{
  "num_hidden_layers": 14,
  "hidden_size": 96,
  "num_attention_heads": 3,
  "num_key_value_heads": 3,
  "head_dim": 32,
  "intermediate_size": 384,
  "vocab_size": 8192,
  "hidden_act": "squared_relu",
  "norm": "rmsnorm",
  "norm_place": "pre",
  "norm_eps": 1e-06,
  "positions": "rope",
  "rope_theta": 1020.0,
  "rope_fraction": 0.5,
  "qk_norm": true,
  "attn_scale": 0.3,
  "bias": "none",
  "tie_word_embeddings": false,
  "parallel_block": true,
  "extras": ["some layers without attention", "local attention windows", "gated attention", "value residuals", "a smear gate", "an embedding shortcut", "learned residual scales", "skips across layers", "weighted sums over earlier layers"],
  "init": "trunc",
  "init_std_qkv": 0.0388,
  "init_std_o": 0.0,
  "init_std_up": 0.0388,
  "init_std_down": 0.0,
  "optimizer": "muon_variant",
  "learning_rate": 0.00915,
  "lr_mult_o": 2.0,
  "lr_mult_down": 1.5,
  "beta1": 0.95,
  "lr_head": 0.0103,
  "warmup_steps": 0,
  "schedule": "wsd",
  "decay_fraction": 0.791,
  "decay_shape": "linear",
  "final_lr_fraction": 0.05,
  "batch_tokens": [16384, 32768, 65536],
  "max_seq_len": 2048,
  "doc_mask": true,
  "z_loss": 1e-05,
  "train_tokens": 139600000,
  "max_steps": 3592,
  "dataset": "wikipedia_en"
}
Each number is 500 + 25 x the weight over its row's rms, rounded and kept within 0 to 999. Layers, rows and columns count from 0. Numbers have three digits each. The size before them is the row's rms in percent of the matrix's.

# down: layer 10 MLP down (transposed), 384x96, rms 0.143, rows 116-184, columns 0-95
# up: layer 10 MLP up, 384x96, rms 0.204, rows 117-185, columns 0-95
down116 107:533559496435511515504444496480474491505482545505512495510468498490507452513456492508446531514515516489525530454524513520499488482529487512493456502467530509500494497484481502475464444494507512504487498542529503474499487528511506516464443491514485488511479500493525537525495502501494554472
up117 105:442483489533492484497495492516487524443497511522498523443479525507522511512456483501499485489503504522458518487545498518464497549463449476504469460466496479546477482495517533506507505492489506507518513482491495493517552468515490478541503524500505470536480488465466443528473511491526486497
down117 106:472498444504473499470482425500490530500494486522499567466501537500517484524491500491462515467512462477542546533533482494518508496518510545496519531489514489504500478497462539516477486452488493497510537515491524485495509492517469467510502486504502523524451504507442491544496498505501467491
up118 110:574482500491468527494536503492502516519475491545513448491504463436501514480523496490521482516474496494519522481477483523498463511505528501493495528534529523498511460502523461522474499476505514472490530492547474522451501485510474497503471551525519527487529522535487454486492506475495534537
down118 113:457474518507426524504523519472510509494514506491517515508538513517462481503434485461496461499496514507495461518457506505526511560474487474542489537475491496508513533493490490512515539520505541499492466520505529500491478513510467565520492497481494499470515509508523491461470507540527519526
up119 081:506471507525521503469506479483502496493530519491467504472511516506414561496468512457503467518525534553510498444477475502500508477520499549485518536543521536503520522515454513474506478503499491492508509523505457518509507512511505496428515498483498510517519483480500528489517457482515516504
down119 083:548503515518523475461529464449515488512505487488500526502497507514466478521518510469490510505548512522507448502471523463459509486502489460484492494502463505459489471502509493509482521528467481526457513480427523453480505446517522494474487510496487496508499471539513486520519506437504509484
up120 106:513529474504481478514516510538515524520527477492513508510500495484497497477485537518478473503480528498437495543550478503476482564431505515494539485512484476499501543469486485497501481523463507492493478505509485588486496516525483489501452517480453476536510492508504518490490466509511473517
down120 101:493497530490485543531502449498535499499541464482529469495495508497535465484432569479450476541539523508515477520521491477492507500488480486483478473473488483483465522501495500488494487541489505451501487532463492501521475486483471490512479516451480508496460483509522512515499509537511539481
up121 089:498506483527560505485510523491536516452489472483476497485526506483467450481476513468511460484515548500529495539487514482463535525495523519485518491529485514578501478489498550493516517502500515459500463508452506501508504510502506481448526473513501485488536541482525518512497521470499539507
down121 103:490451519483526524491548420486469487481522489497490473519524489511477518544501480517499505487483531521491481516539509500476506456506487535497493465489538456517467502481519515493451481467527509447501495498509503522523500505524513485526489540503503433511510532548476537504486513501474518483
up122 107:535486451517503466481498480516455488496471496534516514519499479465504466491477473452501497533494516516497498526515484479497511492443486547482518495549499505488567500519516521512530531514491498480529504501458518502491541518523441534510544495482499454487474514474505516476529511449512521509
down122 101:525475456519500505503507544481490439474457476522504521569499476502501491494475482520475510514452484440473505521510475525485486496477526513517520506524485530464472492536494530496472495516518518472471473488494458493499545485505467530484498484510515499509523513513480504491482473486440444520
up123 093:513496488539497499481526541496481571473500512453483499518487509510523533450492521471495474550501494518506524493570515461493495481493503485563501486481461485487508523479533495543545487458467481538472540513498491490545531496506459519515509508519516468504503495513507512484483523496501514503
down123 095:511487528472522491524507477462475490477472485475512549506467514496515475510512523472455543536504514530512442533448536558469539464489475484510478523510515481543520525483521514525486513489493533519489500511499505499511451500500482508492497516464500485551493487513455523503478497547524525502
up124 094:471486515522470505511552526482488499515521462485482520500475513464509523501485517530501474489476528530520489490596458505490517500498526494513493465517526464464517525467520488530535552487458481502488498467499500519486514509464478513533531500495534481486506490519487463477504489518501539558
down124 095:479500537504480524483508518517497498478470483505501497492505488494488435501494505534507505513521506524489551515489523488570509489507456521487556511483465528487490535453495496477467485495556548513495504523551515468481493510537507531523551538508500524494474516468527508535503496481491458483
up125 099:519461520499482510517546508500516526537464522485490478489516529481455515443494513452520500496513541510465502483508538478470536487544512506520515495525479487462535505519493483493541508460491503478525531479476462502488496489454488485518503515520581510497517489483488529485479460485543497520
down125 097:490523490538490530535490493504547506488496421513507513501502490513497512457483507535483472516516496489501515446500488501531472462554504511504492543523515499485530485501510524511489528450529457477505461493477511537481511445487552514509478459521545508504483485509534482499493514508471461500
up126 088:528509520521473486536482518499509534466528526544531510491520510500497479452518492485479482543464517479528508488544487524486544481521535541512517495566505490477499485525470551467496528506495492480456459520486499519471464473493510481503482479485484481465505537524480456504462484500509537496
down126 092:510522527495511496502512499526486474494506524499495497470516507421519514483480531467502491483526533488459514511542500482523507457516465514464479503515501523505484482523489503504532463495511499491515437466461478489497489516413497422486484485498470470483531499493500508522475529518494529504
up127 085:501483492485528526481508500528480533461528515507491526485472512499490482519511495498533481477518496495512464470460506485505521529509462548508521492517488507465527520491508488504489457489484525485519499551523483493472528497527504494508529552530561439512497492513524504518542471540413500503
down127 079:513454535519490498486477445468534494491500503469500506507478497447503481529471550511519505514472472502557463478507543481509504499510520448542495506510530498474520476498506518503520514526517498521544465499500528497494502513521510479460506486473520479470501455536536485513493522479476432478
up128 124:489521480486497444474460501496504477521487482541462518489539505477497489512481511466480486516433495495481507472492491512534528499458508474461478491525512503467488500522502491561495536516474517508492507483477480517502525534494472514501482522497514481546516524502531501472438500488471581480
down128 115:521515480508494500530477444478474529528505476501477457539491472497489490500514516525505488478498474528498547477470507502510476486502501511514546503508521466502524495531478529554490515511487480443535531498495486469473493487468480557519543530466535488484511463462476485434488496493492476509
up129 080:541463520446470442504532494514489521497504493494523470539488491481497469487486531479543469480453552497471519493498524491501509457512488483493467488525481513551507510521526468494502476506506483492515502507513473501532535504493545496522553499502522484543502499468474508469474444539521510487
down129 084:479499509500468490519497459527520517496462491518466523520551448448479477503518510498493497507505475487509467475494499522487506503473441513464519522532496442462498516446461485519459458515522477493501485511525528534491480502460493513528472472496532477504540512519464493454527505493497504514
up130 098:516495509481485492500469525574488510514532488513450479533495485508522484505492478499522519496459501557468541532455492540495520510508499493499502488494469483501473488492465483512515477495499494493494531527486550520498516501486484505453479486458470513499538522515496455526480465452542554533
down130 109:513484521519460472491533464477509487523484525476502519497550518473476497460526506529506464504520518488493527547529465518497507487517481514508509498467543509490521496479520536559475537521499480465489462514516504526483474550499514552556488474537469475511463508480510528477518523487511475485
up131 095:507461507482467532494572528494480533520498512520532445500475523456489522500528495512497462460478494527524487458473554499521492503478489499485514518538501494474497502539518508544507470528511487452488521475472483539502508463466504506513509493539489520524488495499501494539513533505442500482
down131 089:503486485462523493507495514453520518499489522480498449528528498481499486520486492531502524480540479493535456503491430501478461497446449498488495504504497457524477487502473508519513476521538454482503496520498485477520514542551513492516470457485488467529503489562463519485513520496522491504
up132 112:527501499437536507523541532523489510507476482459503508483491467514489486521529499500528470528493534534469472494500470485494543533504466478505499483498500513516495491519502461544520566487517506512506490498467517485555533524474520495470481469491454516561548517481520500474516476502518513479
down132 114:507523500502513501508486430487484528513513452503518467460500546429485456477493487496512479504498531514503506495486469521472522476478460484532458463511533502519492490508518496505515472512483496517503464500458487460491497508496518456466499537521536501528515475464515451524462522493536518514
up133 102:465485497525515466511457515487524539534536509506522458537489491479514486485491486533476475508444527499513544499533442493501536510537506565481511513489499492466487496509486513508513495456491455512518499500508463477512473529536527510479496525498526505440496469528510526504494478502496551522
down133 107:525508514526505494477505520489478482470503465466515496524466468472518524502489513494478503537519494507468478479419547522493479504522465496488490500517513468538437496517505445529500485492478540533468478472471458493509466521510516474508499488446527508490536527502517499499546493518489469509
up134 097:482440498497543506537457499545484471517492494529544473498479466530508491518540487509439483508471481509500524535493465482522498538481456509524507499507466495504513473498526511507466485495510461497552509527517504522518510494493470487445462539476479496504524485512503513478484520482501564506
down134 103:534512511541485530494513538522495514509468532465447474475513501503511544502488537505485540502483467524566538496519529490498574488522515498507536508560515475531509477491517507556486504484506503497502503513481473491506491466469503511515475481538548479530487503504531508502487476526478486499
up135 109:454495486480509463479528498519488537539548527523540463503520513487513479510500491479488487506495540472509506488473466503494492527494459529505488476509478506492508499477486471487490513490501460519534456496424510532510480485506464488459446559508508513458507483508505519456525479513454483496
down135 107:514508539477485491516495502432495497509526548529487498495528547498494524515461487479459472461541468507513503499509510477493499537466449493456497471491544447488464479519458477494487507532519480527488470514469483520504497474483500472486464542512491491492474508493518545498501500517455522524
up136 093:510524503479479482476507549497526535465485514514505542486519545507458488476501504502485456511512518488492507520537529470533518483544478528510488486544544447490498494535467470472483481449537514509499529541502463498477450508518491477475482481494521500473520518446522484507488518505533519512
down136 095:418513515506506493508520517530552495512511483509531489512497503533535479517469512466521509522504516499517496513472510506525509470574493471522500513543528516503474497544523467495519495509509528497530503506493489523475507478513501552506528479490468534518525498570566515515493524516504519488
up137 111:508475494503518506506553520555499526524512505498491479504489499491434490484510492507525468497466509477506507493478494544501515470515493513529454497488497521491478535482493497479514521529510503523530522488510536515489489409501523495556508488534488515558481502485521517515503500577520530479
down137 117:483505477515493479527541508482505517512513455485523497523473525513493521494512510524521471486516482534464516495480473485515476505469475513474530494499453511485462517568482534471509491513496519512462478500508494547477501522488500553552491521502471555523503501491535513461448513454529482466
up138 091:491454535448484519471473548494508519483499509489501483519505505518474506496469507511490473525472526513515475496487486473465492499516462478516481550489493571524511471535555486473479452484490522492467474524495470498538495484532501541468520491523487493502453537502536500482474464507481485481
down138 096:503498530485527525490493520482444491471492550485471509504509499490496508485474515513494458483516516498538489518487444502475489512519493547470497503467522454499462516535548505504503462489479524449497474484486481519475519513572455540513495515513460478545517506500500494517523453519507491482
up139 098:507521530507508484520529464511474542427514521496452509487526519532495514541478522483492505501522530524514487453505470513514516508488511516478493498470532517482529507497466498498463488466477482418528502485516482501493543488521491479475514513547485464532476474507512504475492431497493497495
down139 103:525478453516493492493497501507534519511548494491471437471491525500520473492513531460450505530501506503506462459512517500528514527473516508510504477515523470467530488506497490524464474510522493501550523524472484481503494529532494503487491505479532501408512527503502469494537463517521460485
up140 106:495565501438503496509529478584557520494484513498488494465481482501500503513546454506495482484505508485480470481552515514541524472473456496501524449503492526498486521505541487511496496475500473519504526484454494477480501477507487507496468521515475490484531494497513521530484458491492528504
down140 100:546489510495450521496472458497503471503527535506464513491530495518539522508498494489524511512530501511502525562522491450540454489494535527537484512510455510508540473504534465541495527522500499515494529493501485503548514501505500539501508527506474507513463519450490535526480483478463536504
up141 103:518505439490526525506524544485488489495538533535543503571511549495509468500524476491539501499502576522484516481516465482515498522493485500508478476497517485509549534478533462483504483519507505503495474508514511525533471492524515471448517483481491532492473505499508475526480459470503483494
down141 101:473473540447501496475516500547448479547498487502498494479562503493472496440522468495543507517486492488487495531523473488469486500505536473518506481470529490488514493498524503529502493504506525512511476481538477488475518481519480534516523488495438513524500530546462501507508469507490438495
up142 118:526496494519517467527476528512485500480463502443428487470511488462517475503521492498484528542521510519478503524518504521497492515435457498469499449504487489500500510552476510476495528498512516490474528456474529490484508490511488510487491463528510491523471538518471491499486471471518570493
down142 121:523491543488506471512497458504523490468460490472516466473508487489473510452496553522514514497530468546489468485498511502484475504494515491511444475524500512527493469507467521509453456453493508503528530520500519479502472485516529503473453466494467463520488526491519511449461494503540522515
up143 115:483500519467519486509472456565508518499506486462484467482500536482460543482490507493524457493487501521468527463471472486477528452459472477492485503488487493481543513507453519494485519508532491503474487496518476489531529510515519514504500504528539493500521549441501515493551464500508535525
down143 111:478546494520495470515514513487493488498487521539460512483517497552470504496515514524522495491476531542493498476493531508455516433496531480495486516571492489494510477521501508485483519494516501489486541451487514518520489528504512493496463520497498461543523485539509444512547509493470452532
up144 098:465515515497503490496496503463466501523502503491489462511524509506452482478446527498484496520528502498481530474494524549459497464505474509516486518506471516496484544527489523528472500471509473499521553558489470490481520506486473487575477492487483529527485502516509503483491474580471505518
down144 092:466520499490507482449489460500502488540523529527494483526505506494472493526511520554503522536503517503471546502504468493515466487521479509488538503464537506463551461541472505539535502547510476480519489520492514513530475527508471482539541525497522514458488503486534468505492486528486461482
up145 092:496451487478489489496518505496516494499525464519506500525495495555533464494513525520493560480504480511489534518513465544495487531496522544505526474458479514497483512484481487511509549461477526511474523546493491496482487522489515522491539456546564534489486471506492450488520515493543501514
down145 111:480494483526499497492480481508511514508456493522490530484509482444486500510497469424440457475484501476501487512503529462510512502515460520501453528511519500551463477508498501495480475491511499450474474487511536484467531498528506464474453513460502485501502531516476506526458489478492458510
up146 081:504489470483549508504454459500508538391510498535482502522508463506529517514532511520469477501515469525503544512478485516509506526478469490472517504517475513514543489512490545484485507506515521457458494498506476493501502462481489543475490509486474507520517500525491472469475530487514484476
down146 085:475454499510517466499512473519490508497477490467516484513487526502498442494490492504505562490511487504549510508504531483535565488541476501484494497508450532504507480434531508509509542505507517492557501524464488484503484479529511471480508488472515495470505546505445521478508493515519461477
up147 095:484513491479511518489528496506507486475555482513502493500472514461541501496486499487522472497512495486472448487457516531455512596517471491529530530494488476483494497511497520492524496504514531506490520456518502531550477454451495525500542494473468509514481489525471481502497468502462499469
down147 101:510470584495526525467509543455500489515524483469501490516465505546555504530529501495476537535551458498479475523483523468519523525505478490522520495497520504493505494476515520441512486507542509519520479485493504465495488477487528490467507484471539504476501506502475552515514504490489502477
up148 081:473425469452482482470512455499500517456536434528488486526473483512507496495472539475534482483519492489504481505524538535495514469490517517534495478467507485568491494465494536470538491494510516531481510501514461497549513504487484522485516487505518479505509490503511502489537496481540511514
down148 088:447502506539508544484508492460487464484541540485493474500549513471533481510524508546488538517527472491484514490485552500543517484470511514473521499494491529456564524469463516517494478468512493516525537475463491468512495517541496477494494519490510531503513512517473483497485498474469473483
up149 122:485515493506449528526481490481476526517475521481525494504495533500539519514471475497506526506513527492476512447495476526483489471470483480495491482545479522486540527509514479481490532527541472502502519512535504537513522489483430482519478500494472465488462527547501432534515503541492531495
down149 119:483527538527502508506498504509491486495521467461530514518507485551497500511483478506473432528466548423487489523515522515498476505517476476491484489538500487493479516498470550530529481440492513480536488482505501525470501509463487459531490484472463495511482473496497527488479476522541528503
up150 114:505469494488477489508527533467473481502516535502541528507531519424476471509503465504490475497447485465474480454483498500445486545523488477533536560525481494488497489459539473525534474495530514499528499531487455493462481485507488502513500481490495530488470486495512493507506521494491520502
down150 111:520510503510486481555509479510523472475507510527512478475498523537488508469494443501523469506492484490516501496546505442517475488490493515511495512492476520512494491540491512496477509501445516477509445487509491509506521517485513453497540534518534530492485504475497489481412503476552450527
up151 088:480490516487463501442472517475458519502488493497478466522540525526491541515513492512486527478509494489485473521537482510487546466505490510510518512461506477514502494529498522509501558498469510543464536530446521483509489468508475503475492495479487491495451438464469486506489472457473526521
down151 095:475504474463473514515474514488497480531499547556525485505451479500496493500535465477523486480537503509518473528459515526495498450535473450520529529481508475523481478467499521503522506496515524478487514478523485471496513520507523505483520525461399495474483515483510524517483502512493507484
up152 087:514483519468531497493433492498487532479489506480528504472495536498509547441495463529478501495509517496475446444498492491461496473507456483542500499480446453518477502463493508482495531517510497531532516491484497497526511439482482494518507513467471500508518489466502506511474503484520522543
down152 091:527524548473464489494511489483484516517534507489501496530481504474498527494509586462468528548554512503510481516478498517532509507562504514505498490494517459524492492462499510478509503468487490487497525523551500514500507519521485518484480551487502498515476499483509518512536518530570462515
up153 092:516506498504451497526465484518504509466509508491464499484480495507546543481453464491479493498509520495516466490536499492469516464450525454481510500485513508514506481552499497510472478535464460514455495492538512509512528526515475495462530477534449521460462467490507481513496481528460506532
down153 096:518485468523512523464477540462519504506496486535471469503496491513520530498495494469526504515457521468489471514514534514471510533515462539458472535505462478502488509464505522495517546452541529509467477520498486457453488494487506573537512496490504505473487488509515496480485528489500546504
up154 101:530507510485488549554549482517519480482512478498537492499496479489467521471481511448497500495522501475510479473512528482469510496531511513514515521533509491456493477490509526494504524483542468464483557488477487489463530492496501561522469531506484529483500510523536449472483481458480527467
down154 100:531478518522524465514491490488487501487522498468496549534518511466487532483526557508524513532509476458450500512537493493521513504571521487532521522500506502496549502460506501501517516544483579528496511484474494488524486467502482530508499507508511527524488502480475458519477498516516454514
up155 113:517529521513484507548510523505542497466460505523498524515529485502501484484493444530492491489509513451522496506455486517463479519522466460522504518478541505545484483496509458539515569489550507513503530497486509474499456513470466500491518493524490500515513484509485504525462466548473484526
down155 116:542522521512481477497541547478492480502471506481486501488505483494517509489480549495479481501536478484494473508497499460488507527496474473522496500505512471479540493453447463552481460463450489509483504506531471511508534494505464466472486501502475482488543489517499511524543503550460448512
up156 104:508448501494486472502518516504486466461504497526479530511496487527492488502469523484488534489428535522449529456475526502509539502484528507478500512434510529522516478469524525485481487494478473546473488485523525492465454502512461459516497489520521485534532483528519487496510476498520468520
down156 112:470483517489504509456495449501504542524491517535494448472515478516464510513484505471474496528509536525486467519441463501522493521531541535525496491512536482471479512472498495517507470530520521532494493482501525536464469524449461517538514544461504542487492476508495496528508488498508473494
up157 104:517452519500492475526509521492488481533464522487539535453526497514489469493502518507471494469471502478507525534507516524483527513493467496450483479511530552483458457484527540529473478453501465474525501519490450486543502506481460477447465488502481518491500477466491511524511480496488495501
down157 101:473464468513502438523489520503474468509493492512491489529507486480483531509475525481478477508506493519467576506480485532483481501502533490503481543467548492464467524488517465512460511530493500504524500483501507535534495556507498540494488509513451520481500499450467512465481478489483467467
up158 100:499508545518510509467525522529485484489507503515507483504504522477492510464501506531489466502515521497504520498507493475493534474479493508488530532449498517557497510529496492474510510491489474526510570484484492484519528506515488475515494439506539452553477438412487510507487477504516489501
down158 101:499477473511432497522545499492478493476502518458492530508455503495559445502499489456514513474494464448505496523515508507522510476488527479516488496496504506536486506454516472437497532481483501541522509478505502492494519482499524489520460495497503473531515504495442490491509495503513569516
up159 103:457493494516501466517496559517504535468483491502513457470527567472439529491517499501496486462505485490496521511496466502557500491542453468503503543510489468545514483490519543514495479473501477490482505500507527449487497506491523448480527499518500446507517496510498500516517480511481500520
down159 092:503531473487497462538493569542483513492504513552520468505455458480460484486495517499504486489525517490511499458498488498492470474559481493522505482540516493493463491517459515499531506496499530506507510498488521529503462523503542476521486514523474492497502490512513532512589507510516455503
up160 120:490485477518513527535536520473483522490489491450500486490509538457504523466503506471490517505544442470497501509505512470486481534513489493460523520499462513475498466544490497513483520535497503471497485549540448541486517493493471542497534484482508469485487530530514452498475507486524549524
down160 124:500560513468494471471502510451513491546527476535468506504440478519497490510486484525490489521510502514516551498523487481487518520522526528519484551561483502498497514543510512508562466520519499496485507540516496498527502528513483545495498478520493489540483543462538508510517461487485500500
up161 120:510499481487506502521511562501531495474510465500522481511490537493497481506502518477472549461500470515458463483461496495533503481507508456514457483538484466490450509494516521494533502495485500488530524530469480536478499473499524456553469484524499486485534479501511441532515525532491535527
down161 112:504491494459515481539495548442500459471505450500531497471491513508504471526505474495457486507500479486477470480435522451510502482512517509501496535517509463507484546487562482478518515479475507515471513511501511447512473476548515525547483488513506526512487490509459494508487512487506474525
up162 111:488533551440516525501530512510483518494497502496490510585494509446477460504519463501497495482497508505487499548487503478466512510520481514505463532491507471514487500508518515498512487453534457502499487504472504474497474479436554515494482466494516480512478489454521511468528488478505477533
down162 105:519517512455466472519469489481533487502517495487477489473455504529542521529478531483482489487548485485487524485501494509486500540452538505464539489501518521492543481527520491490507486484519518465487515540449437442487501535510490495519517505490493477532483493495488508528506533463459468481
up163 083:487513393536579554463482489457548469476488501478499476533518495501509530503483496538518500507505469498485508507512493505467517479509482494484531502497481488504526494505475502531505520517513507522506493480493510486510501485504497518482456519460494491499499526491542480506521508501431522523
down163 077:510474610468437448530549527544458536509474489486522477466503493505466503470466508490504498502490503503512483457523520505505485508480516512491515532524491523499476477499516503485484478511492489465491481519501507500498503477481501492522503480537504472489501501498437502499482481520496450480
up164 093:539456506469486480466501490534493504521509536489491514469444503518550559502476523521502542499463538485528472494483511539494523482505503496455489531494507454503515474483517526513484512453533491474475484515485490522526501484533518499507505472510536478495553461520485532508498469487466472525
down164 089:479520477478518508492530442474517485518520492527488495484494543537513500545463541495528496447469502493520508513519487487482510469538527503467493499552481492485482440494480475494525492499510529510482485499483528506503453510506481515498446510502505512471497536541459500453502533503496471558
up165 105:478456518454493488510509485550451466447461466477473475566492518510489531525506491521491517474518509482530484487540499482493471482513512470495487495477512511497510479482522516522491491472505492496560479472498507508488494504489516524511537505532493496461466497502560506463463500511500566515
down165 104:465457490529496539442487506468430545519499496478533511501544506458492498505491492509465494499475486457519479530528497478524489501533482515475506475506524487486507493535489478517516510528500491525477443474497535523455480494492554497461495501487493518505538451474494526471500504509535490495
up166 089:506483510499468500439471466503483517515494493464535478547489496454483507534461519426478527518514484528527500488508506507481508493532505479504453472522518494492468500471523489505523473486501471492522496513488530566505484497467536565513485531516503514474490476474508475522501527527534518484
down166 091:536519503499515497484534504495486521507479543515483464514487527454537473522505532562494484495516510491510466498512470497514511447563437528517507490517494488522475489538471528499493478526508519518536463505495542493525522459475521479502543483502483469510534519486487513481528543524523508471
up167 103:488476501522494492451469528496461532502519524533486503511501508491493507513477489514483458523437509524464507501502545506464540482501469493521526436487457541593480480487478529530479516485521500465512478517489509473492474511519470528501513505494514504499451515496505519512500504489494509541
down167 098:534501459525518574499478499484513465489510492520525505515503466500533496515523501460497503501514500507509537522468484512516511511449527501543494480482488498464507502511469529451541548512467505500514516510510493556493546504533501523517512493516482499497518479517523460509536467448553469518
up168 099:477494513459500498497496506492466526508506534461501517441456484515462488459494539530542493489476491503508561491515516534480557546490467486499499479515508540556489513504490494466494507475487537471525503478481476505476528458556512477541526510535513495517512494497473495512516515477492512487
down168 098:492493531493503473539488452503526477523516472508517492476530480462484479455481495456491469541487531502500510489503496481513512506516510511501494499506477490500444482440529527491516496520462515500527512494527465482502510445481528508577450494498504485467524540515484462470477472527513521476
up169 082:540474533489503493522523479506470486512507435472488487525523481534539514449466503458535481493511484543530489501488526526534499491498534496503476496505547488507502517506515507532475460504487474495477535484493499504506451503537513541476529517493505460495542497484491483469474544514529558518
down169 086:519533540492502488504560521516453498483494483484503500485530484499533508489519489493462515515488533446493500505476503481446525492470474496472515469544481502542444542483510475518509494508506470483491504500477519508500498516542536460545524493546526495504496480516498504546562476498505534480
up170 081:497529477462485491493481501493491538536509483497487476515511494430462538470497497440489513529537472514513492475466472491504507484513476489498521509500514548505513530532494494523457483492437477519504512502479476506561512506518511515479529520491518545517487486464462511459459517538502488472
down170 084:505478466541478476497512513507451478483484493482548545536472489542491455499521487537511500501520509492474461488477435510476466531519520491506510543513483488473523516525445489475501470498511543500477518478479475495521513515506454502521517498537537488519519527500478479519498478497537452490
up171 101:524514501511471508524527486528526506478523501524500455532517501527466522479499473515507456473515502526479494456520521491528526456552469495499515538509510529469532466505496518487532526511476527459486526485466499559496523495475513463457501534508539488516471536490542496487513490514506545467
down171 098:487476493503539464526531480482462499494491506491511504532509529514540511525508516479468518541487498472498502519507546529551524451487499493523482492467472534504481493459505500460517483502468482505479505509532476524490503506508516500510462497487485535449528526528508502496435542495534574517
up172 090:523515441504473475528449474506551490513496457509468544474515512501498474528482504481472509488466469502469514516532530491481473522430512500488546537504548470524474497489471521489531479489449516493492509523499493486486488471513484529476483539516520490477530490480482506522459518493520510488
down172 095:475505540519503517511551545489467523487462517460515495517520496484515502482516500473458496482536471540499463481448506480479531454541519523522486509480490493491565510511511495515500541493565516506496485495539519501511509542516510513525491507484512485503491493516550529503563518521491519511
up173 095:513473504455470498553548486476520529503518493492505451526518486497522476466468521467519538530505452494527493507534436487503530551534523525461513521506501489485518573522482485511484484488523494489514490516496481514480522452507503503477467515495476496484483475526497492523465516507510480533
down173 104:479502492505520518492513469489509463482521530520493503520481472553494489510520531521513509491555502470472466507485474518487514526489492449524531478464517497525483469470479480517526528501530462528450539489502500506513488480570481523504467529450549507476508509466491500460517488471465508486
up174 091:501484502450461537510457525495471522509516457518502513496474478493517493511472511523477479525519547503514495491571530463459489492463495513478508512517490476503488546509480530543522492520511510495488512494534514507507486520490454509462476503568492523462478462496488488527498512541554505503
down174 095:514497509523544492492481473527473533493462524478497478531482525511518505505507470524505490506521470529528462519500521495510516440533485507500519460516574472491506451544482497518499468509510506502464476509514454468452506501521526477515512529504504503578528481506524512512509497470475512482
up175 111:482516474487550506502538489544530536509438514516502439505479509501485484513490463508471530501516524490487483497482474474502498476531471529507489501495507508484543521521499494492491516526517503473513488541501465489462455482516504485484563496496542522496564466469520474540498475470510489466
down175 110:530518530516482521496453501520520474477543498462529526486544529515530510473520534485498480459482482547526490468516474534480514524445477490528524489522523473548528496497490504483476506491517476480507452491481515495573536475525518469501513501511500498500527507486496518493497504511518438523
up176 095:471455478542484512519492476489486508502512519504534487566501478481517524458547519504474503500516480542522468516479534549497538494546498527477534462499496488520467493466525480528510498517453515475511527503524497539482494516458500457518496516530506466516527452503529499485521476508501528518
down176 089:516464463507523507494470482501474502489491513530514489507492471500486520548513493482472552492467533486500479499470519502528546488507522473491535477513520500477539485492499509480517454472537500499491501462475466423448467503542517501526471502514479530519484496538466461507484508447480501476
up177 096:487465532511475493472443505454516472438501498475482542500461543533491503528499498471475509501514468504517481486521497526457534533481538521496452525491481519523498477492498528442515486536503526494473525511501519556488505529479521504487496474551498485492521475487538484506506513473500522503
down177 100:502516502546526547511526450483549478487501519503522482532501509504478518516500538531492483519443478487490515506480493488484521510532456531467531481481554496474482501495517501493511520500446487508493442517515514532514489541535500487480493489495509472518415510511524506482507495508480473463
up178 086:498511529489499508499498476458491506512492481508444483513512468496456508487494505543489522468494475514522501445476528551506563506528490514480514487539472488505501504513486493486500511486501521447493480497502520502467452557484511500441466519523528529483512531511472471488466511553522532482
down178 092:498487436464544518491493438449490488483495518487523510525439467470458480499513477528518526449464499482500533513516493481479498486483527482497517493500465479480512478547543514454516506501511476521485506492450523494516497508463492475497524531542497483502496492497466502483510525502539522482
up179 123:526484550512476470510516503516492528469512507467489509502508501471509484526488473501502476506485518556508501478562500435492490471527546548492513500543530477480520525521502496511503493498473521468483526500477499485508466506531480552480520498538500474498478502520495460453490448512515552531
down179 116:500499521493479484514516548506494459503471515504460544504521497484496473499542468489475469484506520518491498490488475454469447508502476515475486480471522480482493488477543530491539547480489492462463510487522473484528482478502502486513455532518554480496500549513546480493469445484465508509
up180 097:504476514497476463521567486498511562475465484460511504472471506500488522511496517495489510490492511461514504465496500502455489436504491463516500500509446468548512506527505492545489474497485477513490512549517481490523473504556481496452508507498512528504487529501533475483520504552473489519
down180 088:472486474470485491511487454522530498519492518521477521456500518506532486522479475447506495512523544502483508510495541481507506389494548520454477498496496518497539506531503510524521516495474456516523500491538509495488489491519466491470502510465517511498498511538538514490484488498508450506
up181 097:550518501495512512511477508534500465514448528505476511521493514511526532494472461509482482514472458504483525542506517500505517466491473469502467451501508464559499510507519504507508496446509487488470512527537465541492517531518483470538488503489492500517523531550511447487540528541495508520
down181 101:483533526489472540521491519535481506492498465468557508505475541477483487493490489452496474535519540486489485512482533502491492433548524534513489513483484502485523519516462489464515462466481477489519539451512475513496540470472503499522517519484529526494479499520516529550490515504524483522
up182 089:517525482535533513480459519482509512481520484547462487526468530514528522525505520512546474462489496517516507507483513489505532591509495538504467495519476534522486462466491531476532536483500516488507515525561487478487517527495484511487513470518471474483480511505527506465540491488530496491
down182 101:520515528516499540463510439473527442499510529454504496428545466474506462502495537483442513523534527479527490503511485498510480495522508487473501500492517478484504505497535473501481499505541491528485480467491507502500476485461496476516513530466527468500508477493520484493474480503562528495
up183 101:523485530459513465457543522547499470513512473461486477482494502526473488474512523529492492476442533522470480518472457481529537501468496505475490549496526522499504444512510548515486470537506458464475511497532486463495498509501494496539488492475480470490503497498497532495460500497531502514
down183 101:528488510519468477510509501515494528495511476514500513530575508454504512473451454513485526484488504527468484519469489554490478497514478526534512490531536488480494517503516493547513497516501552499488478510457495492531463523457528507523467511481531497519485541523488463535528502490459469476
up184 082:510496506524514530545501491543498475486499491504483445508472504504495461495491557499494473491521483497508520481511500501474467495471521519491469471515572507480500514482496513481481469508538489494526577534505533485512488539460470476484500520491479536457510455460489510514487449479504488525
down184 090:466508493499496486524523507530557489560491513508520494443524477534515505521527483504514533515465485525504505484531501465497512501483523479516509465498490526466518482537538528494533499535496510536474473470487495439535515499480495521503536490519502496540505490499413496488506485485503488455
up185 108:534521522488519510492510519485483502503531552473514512576495470493483506511480496526444543490492519479522510550513506482483542485514486533513457472511538493490487478499474486490483554502543482511490473533490436457493497478504478488513490514518501498554491505477518510519466540533502516505